python train.py --n_head=3 --qk_norm=false --tie_embeddings=false --weight_decay=0.1 --decay_shape="linear" --steps=3379 --dataset="wikipedia_en"
Each number is 50 + 10 x the weight over its row's rms, rounded and kept within 0 to 99. Layers, rows and columns count from 0. The size before them is the row's rms in percent of the matrix's.

# up: layer 3 MLP up, 768x192, rms 0.117, rows 175-192, columns 0-191
# down: layer 3 MLP down (transposed), 768x192, rms 0.0973, rows 175-192, columns 0-191
up175 102:66 30 55 51 51 45 62 57 43 44 33 61 61 56 67 52 40 59 60 45 63 26 58 49 48 45 63 45 66 50 41 54 31 67 47 57 57 47 40 64 53 47 41 48 39 46 55 57 48 64 41 44 42 59 21 54 45 36 66 65 46 57 44 33 69 73 57 60 48 49 33 51 54 38 50 47 43 59 52 54 50 36 46 57 67 56 57 47 41 54 44 59 41 36 41 44 42 52 45 47 50 49 41 30 57 49 55 54 53 45 67 62 52 48 32 44 54 28 37 42 40 40 58 53 53 55 68 33 47 49 47 42 55 58 58 44 67 34 58 37 36 51 39 46 37 57 50 52 47 61 57 40 49 52 47 52 63 50 36 38 39 36 44 53 41 45 45 71 43 28 50 47 36 53 57 60 60 55 54 46 68 59 43 43 56 47 40 66 42 34 53 39
down175 099:56 56 57 66 55 69 42 57 49 39 45 49 36 46 54 52 48 47 48 52 52 52 62 47 66 77 49 47 31 48 42 53 48 42 40 38 47 39 46 38 37 64 25 51 36 54 56 51 42 53 61 24 28 44 63 47 45 57 69 54 38 45 80 49 54 47 53 40 53 42 60 46 44 49 63 55 50 60 47 50 49 45 65 65 48 40 48 36 64 50 52 46 63 34 60 33 48 47 48 51 32 73 38 51 39 51 43 50 55 48 45 42 25 49 55 51 51 52 38 60 63 64 55 42 35 46 42 52 39 40 59 66 45 48 44 49 46 43 53 41 45 41 74 46 47 59 45 53 39 45 47 50 40 41 47 54 61 42 41 48 41 53 48 28 59 37 45 27 54 62 46 49 48 50 45 39 57 50 37 58 55 63 57 40 33 23 57 51 52 67 56 49
up176 123:37 36 40 28 59 42 68 38 55 41 40 52 46 73 52 64 60 52 63 57 48 35 52 47 57 61 42 42 56 51 54 62 49 77 38 56 65 52 56 51 49 43 55 61 62 58 52 51 28 51 32 63 33 68 35 52 65 51 46 37 34 64 69 46 39 41 59 56 55 44 58 32 42 47 51 62 38 41 59 41 38 51 60 65 37 51 36 53 58 47 42 53 43 50 63 50 50 53 40 56 47 59 45 59 69 49 34 58 41 47 49 47 56 55 60 57 60 42 46 51 55 46 53 48 49 66 46 37 55 41 57 39 59 39 41 51 59 39 48 58 32 57 52 41 48 55 34 80 46 51 52 42 51 50 36 46 37 42 50 32 44 56 33 60 50 68 60 60 57 51 47 61 39 57 61 28 61 44 41 55 38 54 47 53 63 44 49 51 51 34 60 61
down176 100:46 44 57 49 57 52 43 42 59 46 26 67 52 54 50 36 12 52 47 53 61 47 62 48 47 57 36 69 56 44 53 70 46 40 49 44 60 57 51 48 36 55 46 35 43 55 55 33 62 46 49 59 71 52 69 30 49 46 36 45 64 32 40 59 63 54 54 55 42 43 50 45 43 32 55 48 49 56 52 42 57 38 61 46 46 51 61 60 48 56 65 52 57 58 32 46 44 45 56 52 46 58 54 39 47 49 60 42 59 60 56 45 24 50 45 34 37 53 61 42 38 64 62 54 55 49 50 47 39 59 45 56 44 70 44 49 50 65 61 46 48 41 62 50 48 60 59 08 56 55 60 53 41 48 56 63 55 55 65 47 51 39 57 54 48 34 40 66 40 50 49 54 46 44 45 64 36 56 61 47 46 41 63 57 50 51 53 49 45 72 39 59
up177 124:49 50 55 50 45 51 49 40 54 29 44 50 41 46 57 52 53 41 39 39 55 36 32 54 55 51 43 48 76 53 52 36 54 63 35 62 61 51 42 53 42 58 58 76 45 55 42 42 47 46 67 46 32 52 49 58 55 36 33 37 51 52 45 59 54 54 49 60 34 51 53 41 40 44 56 39 50 38 54 47 50 51 49 57 57 69 45 38 54 61 45 55 68 56 52 44 40 66 47 51 38 57 30 44 64 50 43 36 39 50 69 51 50 49 61 64 46 73 75 54 40 46 54 41 48 45 64 42 50 41 56 39 62 40 64 48 42 74 53 48 38 55 62 31 48 54 48 75 47 34 36 53 58 35 59 41 61 34 38 47 51 38 37 60 39 39 52 39 36 59 51 49 61 47 39 67 42 48 50 56 75 51 43 37 61 52 49 50 51 41 33 60
down177 101:53 55 52 53 45 45 58 59 42 47 48 37 43 55 50 31 46 42 41 45 72 64 49 50 45 44 42 43 61 36 53 56 48 64 48 61 43 50 42 32 30 53 64 60 46 46 60 37 47 45 42 48 45 42 64 43 59 49 35 54 62 57 53 53 43 37 40 34 48 50 70 50 56 47 59 57 42 65 47 37 65 57 58 54 59 41 53 53 51 44 33 64 47 48 51 62 60 65 53 47 45 68 44 53 59 46 40 70 43 49 77 52 40 55 43 56 52 69 42 49 52 49 62 35 55 44 52 58 45 59 51 37 52 65 62 53 69 34 37 57 54 48 63 59 47 35 41 41 58 31 43 43 70 50 55 56 59 34 34 46 52 51 70 56 56 34 48 37 55 51 63 72 47 37 41 70 49 43 45 75 69 45 54 47 57 48 52 58 64 69 51 35
up178 075:51 45 35 49 63 53 49 44 46 56 58 46 69 47 51 58 67 36 57 53 41 33 52 62 43 60 44 56 34 48 51 49 41 63 53 50 58 53 43 58 47 44 60 57 58 46 61 50 68 55 33 74 57 59 50 52 44 58 30 34 57 51 49 51 49 34 48 43 64 42 65 38 38 34 51 50 50 66 49 46 45 41 45 63 33 31 45 49 66 42 43 61 33 63 43 65 54 39 45 36 58 31 48 42 63 49 35 51 27 46 57 58 48 46 40 54 46 42 52 47 39 46 36 56 43 35 60 57 42 53 30 39 31 37 60 43 44 62 60 58 63 60 60 54 68 44 48 51 53 39 52 39 63 38 54 60 47 59 54 36 34 57 49 48 47 60 47 55 53 52 53 73 44 57 44 56 31 46 63 41 43 47 53 29 47 53 34 71 52 37 55 33
down178 093:46 58 61 55 53 43 46 50 47 39 51 43 48 39 58 51 32 46 39 41 47 49 41 49 45 42 33 63 50 50 60 54 51 32 48 32 61 40 63 52 57 54 54 42 69 44 68 45 63 61 49 37 45 51 64 44 53 37 52 66 58 76 48 38 73 45 63 58 48 39 53 50 37 62 62 54 40 38 52 46 41 44 70 31 58 51 53 35 45 44 45 52 70 52 50 37 50 44 48 70 55 43 62 57 48 45 43 43 59 53 52 40 75 61 66 37 52 44 36 81 52 51 38 38 43 50 57 35 33 63 61 54 43 60 53 46 33 47 60 55 57 40 53 48 34 48 66 52 59 47 51 31 53 30 33 50 51 60 43 53 38 54 46 45 39 61 53 51 34 32 63 57 52 34 57 42 44 57 47 43 49 53 53 37 44 58 42 50 65 39 50 47
up179 092:57 52 37 13 58 45 54 50 32 58 63 41 35 46 33 58 40 60 48 55 51 55 51 56 65 49 27 63 66 38 55 52 75 39 28 59 64 50 41 47 58 51 56 41 60 45 47 58 28 50 64 41 55 43 34 48 32 72 41 51 55 71 43 49 33 60 43 59 60 58 45 66 49 46 51 45 47 64 51 43 48 57 50 40 55 50 44 57 56 45 49 44 47 54 56 43 55 42 51 40 45 49 49 48 55 51 44 48 61 42 51 66 53 38 50 47 45 58 51 42 47 55 61 52 39 54 50 37 40 30 38 63 47 53 46 55 63 53 52 30 63 73 47 67 43 34 50 44 70 36 67 44 56 61 55 56 43 50 52 49 37 46 40 50 51 55 54 43 44 32 43 32 35 52 59 55 44 46 60 55 45 37 51 59 47 76 61 48 62 47 52 46
down179 095:34 61 68 42 43 31 49 60 58 46 48 56 46 70 40 55 66 66 36 64 37 42 56 50 61 37 49 39 32 39 52 37 37 56 37 44 35 52 60 34 39 50 33 48 36 51 40 59 51 55 64 43 39 35 51 42 51 69 41 66 42 60 65 51 58 42 41 43 34 49 45 59 64 46 49 69 50 50 48 46 53 44 70 70 67 66 56 41 50 54 47 54 51 49 46 39 41 38 43 49 64 60 52 49 39 26 39 50 50 50 53 50 53 45 51 64 58 63 52 56 32 59 55 31 44 50 39 53 56 52 46 38 50 62 58 53 57 54 61 63 48 51 42 42 48 29 53 46 51 43 42 51 44 43 45 44 52 57 27 38 55 45 50 46 46 26 78 49 38 53 50 53 42 58 47 52 51 42 58 56 54 56 72 36 61 60 42 62 48 59 42 37
up180 086:42 44 58 59 39 47 45 44 45 69 42 42 54 39 45 44 54 54 57 23 49 43 47 49 60 58 57 43 57 45 49 51 60 56 53 46 53 55 37 55 59 50 49 46 40 45 46 43 48 46 56 52 53 66 29 51 32 46 40 57 51 51 40 49 47 42 50 61 60 52 53 30 42 56 61 27 33 38 42 57 40 57 42 49 51 36 55 39 50 40 39 62 60 50 64 53 51 51 62 65 61 66 35 51 50 66 55 35 42 65 33 32 55 58 26 32 47 53 65 55 48 57 52 47 50 72 47 53 46 42 39 53 66 46 61 74 53 69 29 55 45 53 55 41 40 50 30 57 47 39 24 43 58 56 47 39 59 38 50 55 49 58 61 46 50 47 51 28 53 45 59 53 51 36 49 51 44 51 61 41 75 58 47 42 47 67 52 42 66 43 73 57
down180 097:45 22 57 59 56 47 42 47 53 49 51 50 52 40 66 50 58 40 46 55 61 68 52 68 29 51 55 61 57 53 66 33 38 49 50 55 51 54 45 44 52 49 64 55 39 55 41 40 49 55 44 54 52 38 62 70 68 45 64 53 44 38 54 60 58 37 57 42 57 48 51 59 53 35 31 42 51 41 48 48 35 35 58 50 46 62 43 54 51 54 60 58 44 44 64 69 61 46 50 42 55 29 48 53 35 38 44 57 43 61 54 52 51 42 40 67 32 47 54 73 63 56 43 34 44 37 50 41 70 66 61 41 62 55 50 43 50 60 63 37 59 31 53 66 75 45 54 48 49 60 31 55 58 44 52 61 48 57 41 52 38 56 32 33 63 59 45 38 49 40 34 38 41 52 56 53 53 54 44 62 42 41 53 46 56 54 46 68 44 36 57 32
up181 095:38 35 73 59 49 44 55 65 59 54 38 32 44 40 66 59 49 48 39 39 30 49 44 49 51 57 47 46 60 62 40 59 64 39 52 37 38 28 36 69 49 38 53 52 56 34 44 55 37 49 42 41 48 68 29 32 54 40 61 60 69 62 65 46 42 57 50 65 53 38 47 42 62 46 36 62 72 55 57 63 63 61 49 34 46 46 59 39 60 53 41 63 72 52 53 44 53 22 44 50 44 61 32 47 55 60 58 46 63 35 52 52 47 44 55 47 42 40 48 43 62 51 44 51 55 47 47 53 55 50 47 65 56 63 42 57 49 47 47 67 55 57 46 67 63 34 39 58 61 41 50 48 50 49 71 42 52 57 45 48 31 50 37 53 59 64 54 52 48 67 55 44 54 61 60 46 46 51 43 53 34 38 43 39 46 38 52 64 43 39 50 50
down181 095:39 65 60 40 46 36 54 57 47 43 46 33 51 41 53 53 40 41 69 40 57 35 49 62 39 51 52 71 33 82 60 49 46 50 40 76 44 53 52 31 58 64 57 64 39 44 63 36 59 44 54 63 44 37 58 38 59 56 43 44 49 45 34 60 52 50 55 43 50 62 46 59 41 59 64 48 42 40 52 44 54 41 40 42 44 36 44 51 51 52 57 51 33 49 32 63 44 52 60 72 50 60 62 57 62 24 55 30 51 53 47 56 56 46 46 40 50 39 34 69 64 43 58 47 57 45 59 39 62 49 56 57 52 66 46 59 34 45 39 46 44 39 52 41 57 46 52 43 55 63 50 55 54 62 36 58 51 55 54 47 48 34 43 39 35 32 52 45 54 52 69 65 37 43 62 50 51 51 48 51 51 34 54 58 51 53 39 50 78 56 47 59
up182 090:46 44 38 38 52 54 30 53 54 45 57 42 52 53 59 61 79 41 48 66 41 45 52 32 36 53 49 50 43 51 46 29 44 49 69 44 63 48 47 56 28 63 35 52 59 53 50 37 38 57 39 39 62 63 58 47 55 61 39 55 47 50 37 60 65 54 38 45 32 50 55 47 57 50 40 42 55 49 48 76 44 52 39 34 47 57 59 55 47 49 61 61 37 45 33 60 40 62 58 56 41 52 24 43 50 41 60 45 64 58 45 52 45 50 51 49 40 57 38 63 41 51 37 53 38 33 42 47 58 40 32 52 61 42 55 41 56 51 50 55 48 26 55 52 44 42 40 69 56 48 61 32 74 55 45 53 51 55 64 44 52 60 59 49 51 56 42 46 57 39 69 58 51 46 73 47 38 44 38 50 64 58 67 56 32 48 35 44 50 35 59 49
down182 091:69 48 36 52 42 39 57 54 50 63 58 47 46 61 48 58 58 53 54 49 54 48 44 48 48 29 74 42 62 42 45 43 53 50 32 60 55 46 52 53 53 56 57 56 39 37 46 61 55 36 60 43 47 55 56 51 46 50 64 58 46 54 70 36 51 37 41 73 52 51 63 42 41 46 42 48 46 49 32 34 48 41 44 55 36 42 34 43 42 66 54 47 50 49 43 54 62 40 57 45 54 37 48 47 31 41 44 36 49 63 48 55 43 39 35 44 63 32 40 45 39 65 58 72 57 54 40 64 58 32 62 57 33 45 45 53 45 44 67 51 41 69 48 41 41 56 65 52 54 44 67 37 53 58 36 49 63 62 41 39 37 73 51 48 37 61 51 35 53 52 60 64 63 41 56 60 69 73 36 57 40 45 68 54 42 51 50 65 42 62 42 51
up183 108:23 40 35 54 45 43 60 45 45 43 54 38 60 62 45 58 50 47 47 55 57 56 54 51 73 50 54 49 53 74 62 70 47 40 44 40 72 42 36 50 43 52 62 49 55 66 67 45 46 30 46 45 63 23 56 38 56 39 52 42 62 54 51 60 66 54 35 59 32 63 42 65 68 52 77 43 55 50 60 49 42 42 55 49 38 47 45 40 65 48 25 59 50 42 51 36 44 58 48 41 39 49 44 35 67 62 52 45 56 47 42 59 59 51 49 52 55 29 60 62 55 53 70 48 53 64 53 50 40 51 60 46 46 50 65 35 66 68 39 45 48 45 47 44 42 48 55 62 52 55 55 35 43 44 71 49 54 39 53 53 69 50 57 58 52 49 47 44 38 43 62 53 51 66 49 44 37 45 69 48 47 52 46 59 53 58 44 56 46 39 49 49
down183 105:34 59 43 48 42 53 65 51 46 40 42 45 26 48 53 60 65 51 60 55 52 41 51 54 63 35 55 45 44 61 48 38 57 35 50 58 57 41 38 62 74 49 45 62 58 58 62 59 51 35 51 38 47 49 53 59 37 40 53 62 47 53 49 53 37 62 56 52 46 51 53 40 41 56 53 57 39 59 35 57 49 44 24 51 54 63 49 61 39 37 36 45 56 46 68 64 38 62 54 51 49 41 41 52 60 32 39 60 52 39 57 52 70 52 53 55 53 43 61 36 66 55 56 51 54 35 51 49 48 63 54 53 32 66 77 72 70 52 48 57 40 62 54 40 44 39 53 53 42 44 31 46 59 47 65 47 35 51 57 47 41 61 50 43 49 35 58 54 36 54 48 54 33 42 61 40 39 45 56 49 47 61 64 43 55 36 35 49 18 57 49 58
up184 100:61 43 48 65 49 58 54 61 40 75 56 50 56 69 35 46 49 38 48 61 49 45 44 52 51 43 64 46 45 59 42 44 43 53 32 36 53 41 55 50 58 43 56 51 26 40 59 65 31 48 52 36 51 55 51 32 36 48 61 44 61 43 39 36 42 57 39 54 53 46 55 58 40 46 60 54 68 49 50 61 53 44 63 42 49 49 55 62 51 50 56 60 55 51 44 43 47 49 31 43 35 66 52 44 61 63 55 48 47 37 56 54 56 43 59 44 72 54 65 65 64 55 40 50 63 36 74 53 50 47 37 56 48 52 57 59 45 53 61 34 61 47 65 46 58 64 76 41 59 55 27 53 30 47 66 52 51 56 47 53 48 30 63 52 39 78 48 56 39 58 61 39 51 38 57 48 51 54 44 49 36 36 53 58 38 65 56 59 62 46 46 32
down184 104:42 63 60 48 43 57 59 38 48 58 53 54 43 48 54 61 44 41 44 40 54 32 73 42 54 55 28 38 52 44 44 57 31 58 57 61 42 49 55 56 57 73 57 58 41 48 61 68 48 68 54 59 63 52 55 49 18 55 54 62 25 54 47 40 43 36 43 40 68 47 48 55 46 46 42 54 28 52 50 73 77 48 40 48 71 44 49 61 45 52 47 59 57 50 46 43 61 39 51 38 46 38 54 51 49 39 60 59 74 56 48 49 48 51 49 46 41 54 52 48 44 52 47 67 42 33 46 43 42 34 57 75 43 43 46 54 38 41 34 39 48 43 45 41 54 60 52 51 42 48 48 43 42 52 57 40 81 45 48 57 58 42 60 50 47 59 50 47 58 46 61 57 51 48 56 39 51 44 61 49 51 38 46 30 74 44 54 47 49 66 47 54
up185 098:48 41 38 49 52 52 38 64 56 54 53 63 59 42 41 44 60 50 44 42 56 45 64 51 35 63 60 36 62 30 48 65 44 53 45 45 52 41 35 39 52 66 58 58 61 41 77 51 53 53 59 64 52 55 57 65 33 62 40 56 41 46 64 40 38 56 62 49 40 52 67 52 43 50 46 56 36 65 74 65 44 41 40 64 51 51 57 58 50 44 46 35 45 47 60 47 53 53 35 68 47 44 60 63 56 33 62 59 56 47 58 50 47 53 61 36 50 44 54 40 53 59 52 46 40 41 59 51 50 37 45 49 56 47 61 66 33 41 52 55 65 63 57 76 60 56 51 43 41 51 41 58 58 39 58 56 46 40 40 52 49 43 49 50 49 30 54 56 68 50 58 81 50 33 41 39 64 44 46 40 51 44 66 51 35 35 39 39 31 57 64 60
down185 097:50 51 32 54 61 45 55 42 55 42 60 46 67 44 50 74 41 33 47 56 55 49 47 51 46 45 58 41 60 61 50 50 37 63 51 42 47 45 40 44 67 57 28 46 55 77 31 62 45 48 41 52 58 55 47 55 60 55 51 55 43 54 47 43 64 52 39 48 57 63 56 26 44 65 63 45 47 68 39 38 51 48 53 57 50 42 35 44 50 58 28 45 49 49 51 65 61 61 60 43 60 52 46 46 55 18 35 63 47 57 28 60 45 37 50 69 50 44 61 45 48 68 68 39 48 45 57 47 67 44 52 50 51 45 34 52 45 61 60 70 51 41 51 44 54 57 55 36 42 72 63 51 49 58 36 46 49 62 57 43 52 80 52 45 34 44 53 34 55 61 46 59 42 42 37 43 41 50 51 60 50 51 58 54 47 29 57 51 59 41 48 43
up186 103:53 23 56 40 62 29 68 50 47 76 68 50 53 71 48 65 48 72 45 55 45 47 41 51 40 54 54 32 33 57 48 47 61 57 61 48 52 49 40 46 60 54 47 65 61 60 49 49 41 61 36 34 50 51 63 42 45 45 36 44 38 42 55 56 33 56 47 44 51 50 35 46 40 46 42 49 71 42 48 30 73 41 54 41 55 35 32 57 43 41 46 57 48 45 41 43 57 45 66 53 49 38 42 45 62 67 65 63 43 36 46 43 64 46 39 25 46 33 57 43 51 52 51 66 45 60 33 36 48 43 61 48 67 42 54 66 47 53 58 64 42 57 48 48 59 53 46 47 54 44 45 54 56 58 42 46 52 50 42 60 60 59 61 43 42 60 41 45 55 51 54 48 51 26 46 49 39 56 54 39 49 50 54 45 53 46 44 77 46 59 51 32
down186 106:54 67 51 32 40 41 69 56 51 44 52 37 45 49 42 34 60 44 64 66 43 59 47 34 59 39 40 53 50 45 54 49 37 43 65 54 58 28 63 52 57 75 57 48 50 19 65 32 45 52 55 46 59 50 60 52 57 52 66 39 38 63 55 35 43 60 47 38 54 53 49 51 49 52 61 48 53 49 53 61 45 38 55 42 43 49 63 57 50 33 46 64 56 46 65 43 50 32 61 69 48 49 64 55 55 41 53 51 53 64 59 53 57 58 53 55 46 58 64 50 38 41 62 59 30 59 60 57 50 39 59 51 48 49 49 43 36 64 33 69 51 48 46 43 64 31 54 51 37 59 53 45 39 56 33 55 49 28 29 62 39 72 48 48 55 54 45 43 49 52 59 28 32 49 55 58 58 58 47 61 54 48 57 72 53 56 41 60 61 54 49 51
up187 097:50 50 55 36 62 37 46 60 55 49 45 56 58 71 30 60 64 59 52 60 45 32 28 43 62 60 51 59 44 56 39 58 45 47 36 47 65 30 59 55 35 38 55 42 51 47 52 53 55 65 70 18 65 60 58 27 35 61 58 43 53 50 55 49 60 52 48 59 42 40 61 46 48 78 56 47 58 42 51 36 49 48 40 45 46 43 23 46 54 58 57 35 60 56 57 27 42 64 51 59 53 58 56 55 41 35 41 60 54 36 46 63 52 56 69 46 25 54 44 55 41 51 46 53 44 35 44 49 32 51 62 38 56 50 44 60 49 52 59 51 47 61 38 59 45 51 58 50 47 43 23 43 65 53 53 49 54 42 43 50 56 44 45 35 44 53 48 43 63 40 56 42 63 44 54 48 52 58 33 50 61 67 43 51 50 56 46 46 44 52 64 48
down187 108:31 41 51 52 57 32 38 62 56 50 30 51 46 56 33 45 46 64 44 43 31 56 39 36 52 44 46 55 61 60 61 48 55 50 25 43 59 59 48 69 35 54 53 43 57 54 52 58 45 61 45 25 50 40 56 48 54 63 73 31 46 54 52 41 58 57 45 51 52 37 47 72 44 52 64 47 51 54 44 49 54 62 52 33 66 82 46 67 45 58 48 47 46 49 63 47 44 59 39 54 51 60 40 39 46 48 58 37 55 34 64 53 46 44 52 51 52 43 47 57 53 41 58 49 43 57 41 46 39 31 52 25 63 59 46 52 52 61 62 49 68 47 60 46 54 57 58 57 47 54 50 51 55 25 54 34 49 58 56 52 68 49 28 50 37 55 65 48 39 61 39 33 54 40 58 50 58 55 41 63 70 41 41 53 43 52 47 64 50 47 67 55
up188 100:55 62 62 50 58 56 38 48 76 65 64 49 45 46 36 43 58 42 48 59 31 59 30 41 55 33 58 52 51 66 50 54 35 62 60 56 49 28 50 69 46 43 48 50 42 34 41 56 44 35 54 50 54 52 68 53 51 45 59 48 53 63 60 47 30 52 46 57 55 30 42 65 43 43 51 37 51 27 63 48 47 43 42 52 55 39 57 54 56 52 39 60 45 62 53 58 69 68 55 50 46 55 53 46 45 38 50 44 44 53 47 41 52 51 51 55 82 45 53 41 56 73 46 42 57 54 50 47 36 60 32 44 49 39 43 31 52 57 52 50 37 39 46 43 66 35 46 59 51 57 31 46 57 34 56 44 44 55 57 43 46 32 43 74 58 50 35 57 44 70 37 59 39 58 48 56 56 56 60 52 48 48 42 50 33 63 53 48 27 50 46 41
down188 103:46 53 54 38 63 48 49 56 56 42 48 51 64 47 40 52 44 57 25 56 53 67 58 54 41 46 37 54 46 55 40 41 32 49 64 41 39 44 34 64 51 50 48 51 57 54 49 55 48 54 31 64 47 44 49 54 32 46 52 58 57 47 53 52 53 56 35 46 47 46 58 56 55 40 36 48 56 59 33 53 61 51 64 46 51 47 47 40 58 43 41 45 45 58 45 71 61 50 39 77 50 52 71 41 52 58 57 24 21 40 47 43 45 55 69 49 55 51 46 45 55 52 59 52 62 49 74 44 58 40 36 52 54 44 51 37 63 49 47 46 40 48 56 47 45 46 53 59 41 51 52 43 54 32 51 62 59 70 64 49 46 52 38 63 74 52 46 54 48 72 64 46 60 44 37 35 49 62 78 56 34 49 37 37 36 59 48 65 54 43 28 42
up189 102:55 57 34 59 54 55 44 43 63 40 59 57 47 43 45 47 61 74 61 61 40 42 56 54 50 43 53 56 62 59 38 38 32 62 36 44 47 41 61 43 38 44 51 66 53 52 48 52 49 62 64 26 56 56 53 58 34 62 35 67 55 50 55 58 62 57 59 47 59 38 62 75 41 44 43 60 58 54 42 47 51 46 37 44 42 54 57 57 32 45 59 57 30 40 47 65 56 71 57 38 29 56 41 51 33 52 69 38 67 52 48 64 41 35 60 37 67 50 72 40 61 41 51 55 53 62 61 69 60 50 56 44 52 58 57 47 39 43 58 42 61 54 54 48 56 46 64 37 35 38 61 36 61 59 30 47 51 43 36 58 47 54 48 60 45 57 55 61 58 64 44 55 41 40 45 50 60 50 53 52 50 39 40 59 29 60 50 53 56 48 49 41
down189 103:33 53 58 60 54 60 49 70 52 63 42 29 55 48 47 45 34 43 49 33 45 53 43 30 50 49 47 51 39 52 50 41 43 33 51 81 79 46 48 52 62 38 54 43 38 59 49 59 61 63 47 56 55 46 62 50 37 44 57 63 37 54 52 57 65 55 43 42 48 59 33 28 45 41 56 58 62 31 53 53 64 48 44 50 57 32 43 61 58 47 61 48 47 41 46 61 64 39 35 46 40 38 59 44 59 39 58 46 46 46 42 38 53 58 37 54 43 58 45 61 40 43 44 37 62 48 44 42 44 60 24 40 53 49 55 46 28 69 53 45 46 42 57 46 49 60 49 47 51 50 53 38 70 43 49 44 48 67 40 59 50 62 54 48 47 47 53 53 35 65 34 48 37 40 56 50 69 54 48 63 46 31 49 49 71 69 40 51 49 56 52 57
up190 090:60 37 48 51 64 33 25 62 51 55 40 55 43 49 64 57 47 39 47 47 49 78 43 36 57 41 40 59 39 57 38 31 41 61 55 49 47 33 55 41 54 39 51 46 68 39 45 52 69 46 49 47 58 47 57 44 35 59 53 62 51 48 45 22 37 50 44 73 55 56 37 46 35 51 44 53 55 68 50 50 51 58 51 50 44 56 37 57 59 63 64 56 38 46 71 64 65 58 29 61 40 44 34 54 51 49 44 60 49 54 42 54 60 59 59 49 39 66 65 62 31 47 47 49 43 48 45 50 49 52 42 39 43 44 55 60 71 57 55 54 68 47 52 40 48 59 47 65 41 46 48 53 65 58 50 46 48 54 50 50 59 41 27 33 41 45 46 40 60 46 53 60 52 42 60 31 44 47 46 42 34 50 68 59 57 31 58 68 41 43 54 47
down190 113:51 44 40 72 54 63 50 44 47 45 50 47 38 50 56 61 47 54 34 40 45 69 49 41 49 51 48 42 66 49 66 56 32 45 38 33 55 42 63 48 44 51 48 55 55 61 43 55 46 58 62 42 57 53 57 43 72 30 54 50 39 45 59 62 44 45 51 62 61 41 54 61 74 37 52 44 50 35 45 25 25 56 50 53 49 37 47 47 47 51 36 48 31 60 52 46 53 48 49 50 44 61 43 50 38 66 42 59 44 41 47 63 61 41 68 46 62 63 57 38 44 50 51 66 42 49 33 47 59 45 43 68 33 51 32 52 32 53 57 51 54 48 55 61 57 49 45 61 50 59 62 33 31 35 55 59 54 59 38 41 55 51 44 41 49 54 65 45 47 58 54 17 51 40 38 43 45 24 37 60 49 55 56 55 43 65 45 49 35 43 55 51
up191 097:27 36 61 37 62 35 53 48 39 62 38 50 65 54 39 49 47 41 32 40 49 59 43 60 42 36 57 79 52 46 52 48 46 56 51 55 50 48 47 34 41 57 54 41 48 40 47 54 43 54 37 63 49 42 39 40 32 48 39 46 52 58 62 51 40 63 29 44 62 50 52 59 48 46 53 38 53 53 29 53 35 55 42 48 36 48 60 37 73 51 36 31 47 68 64 65 45 56 58 44 61 60 54 28 48 43 54 37 59 50 58 44 40 57 57 47 52 52 52 49 55 58 48 41 46 44 55 58 28 44 43 35 40 30 66 63 59 59 48 55 37 55 42 52 53 58 33 54 65 42 34 35 63 45 57 41 62 49 51 58 45 52 31 61 50 59 45 43 64 51 50 52 66 32 36 55 34 45 39 57 42 46 52 47 65 53 34 62 59 57 54 56
down191 098:54 58 40 78 63 69 65 36 51 28 63 42 47 42 45 53 60 55 39 42 49 54 63 42 55 52 59 38 58 55 54 46 49 54 61 59 46 46 56 44 46 45 43 53 35 56 47 41 48 39 60 46 45 56 58 53 46 56 41 48 56 44 39 59 47 46 60 43 63 48 25 29 48 39 43 47 54 54 61 35 37 31 56 52 47 63 47 34 41 45 47 51 69 48 53 49 42 59 47 59 45 19 51 52 39 28 53 56 64 52 49 27 63 44 34 34 38 59 60 56 59 42 42 37 47 39 70 51 55 37 55 40 48 43 62 52 56 28 53 43 35 66 55 47 40 62 46 33 54 54 63 68 56 41 49 60 39 49 56 30 51 34 54 47 47 54 54 39 58 54 43 53 37 48 57 52 61 51 46 62 40 68 36 49 52 34 46 56 49 57 51 69
up192 104:68 39 41 31 57 60 64 50 49 68 52 41 41 43 52 62 60 35 48 37 52 44 50 49 53 53 55 48 44 68 40 57 70 28 42 37 57 59 51 59 65 28 60 47 51 47 49 37 62 47 40 50 68 50 58 52 49 58 49 53 49 47 52 37 41 58 56 46 61 43 51 48 58 50 48 37 54 45 56 49 61 55 34 27 27 52 40 39 55 46 50 57 46 40 58 62 35 50 39 58 46 55 55 42 32 62 69 53 58 46 40 61 53 45 60 58 40 52 63 41 51 40 43 61 63 57 59 37 56 38 24 61 62 50 52 45 58 41 47 39 45 33 67 39 54 66 45 51 53 56 41 36 36 30 47 54 44 56 35 56 57 46 59 44 44 45 35 46 60 42 60 48 40 65 70 32 47 40 60 40 37 55 54 67 38 43 48 73 63 49 48 40
down192 104:65 53 57 43 46 51 54 49 35 60 38 56 46 29 52 56 53 44 60 60 41 53 47 38 43 67 49 30 45 44 65 45 40 40 63 34 43 39 66 48 44 47 50 70 48 49 66 47 71 53 42 57 59 40 43 46 52 43 49 41 71 54 52 50 52 53 40 48 59 32 65 39 45 44 61 54 32 55 50 72 45 45 66 55 49 50 42 32 46 42 38 66 34 48 57 57 48 47 44 44 61 44 46 58 65 52 49 60 52 49 51 38 49 49 41 48 35 51 49 69 38 55 42 41 34 64 50 46 34 46 26 60 28 51 25 47 49 62 59 57 61 60 58 55 50 52 61 71 48 65 44 50 32 49 57 33 50 29 49 51 61 57 37 42 32 62 58 59 56 36 44 60 47 47 42 74 50 46 44 51 49 47 55 37 48 45 51 48 45 44 36 65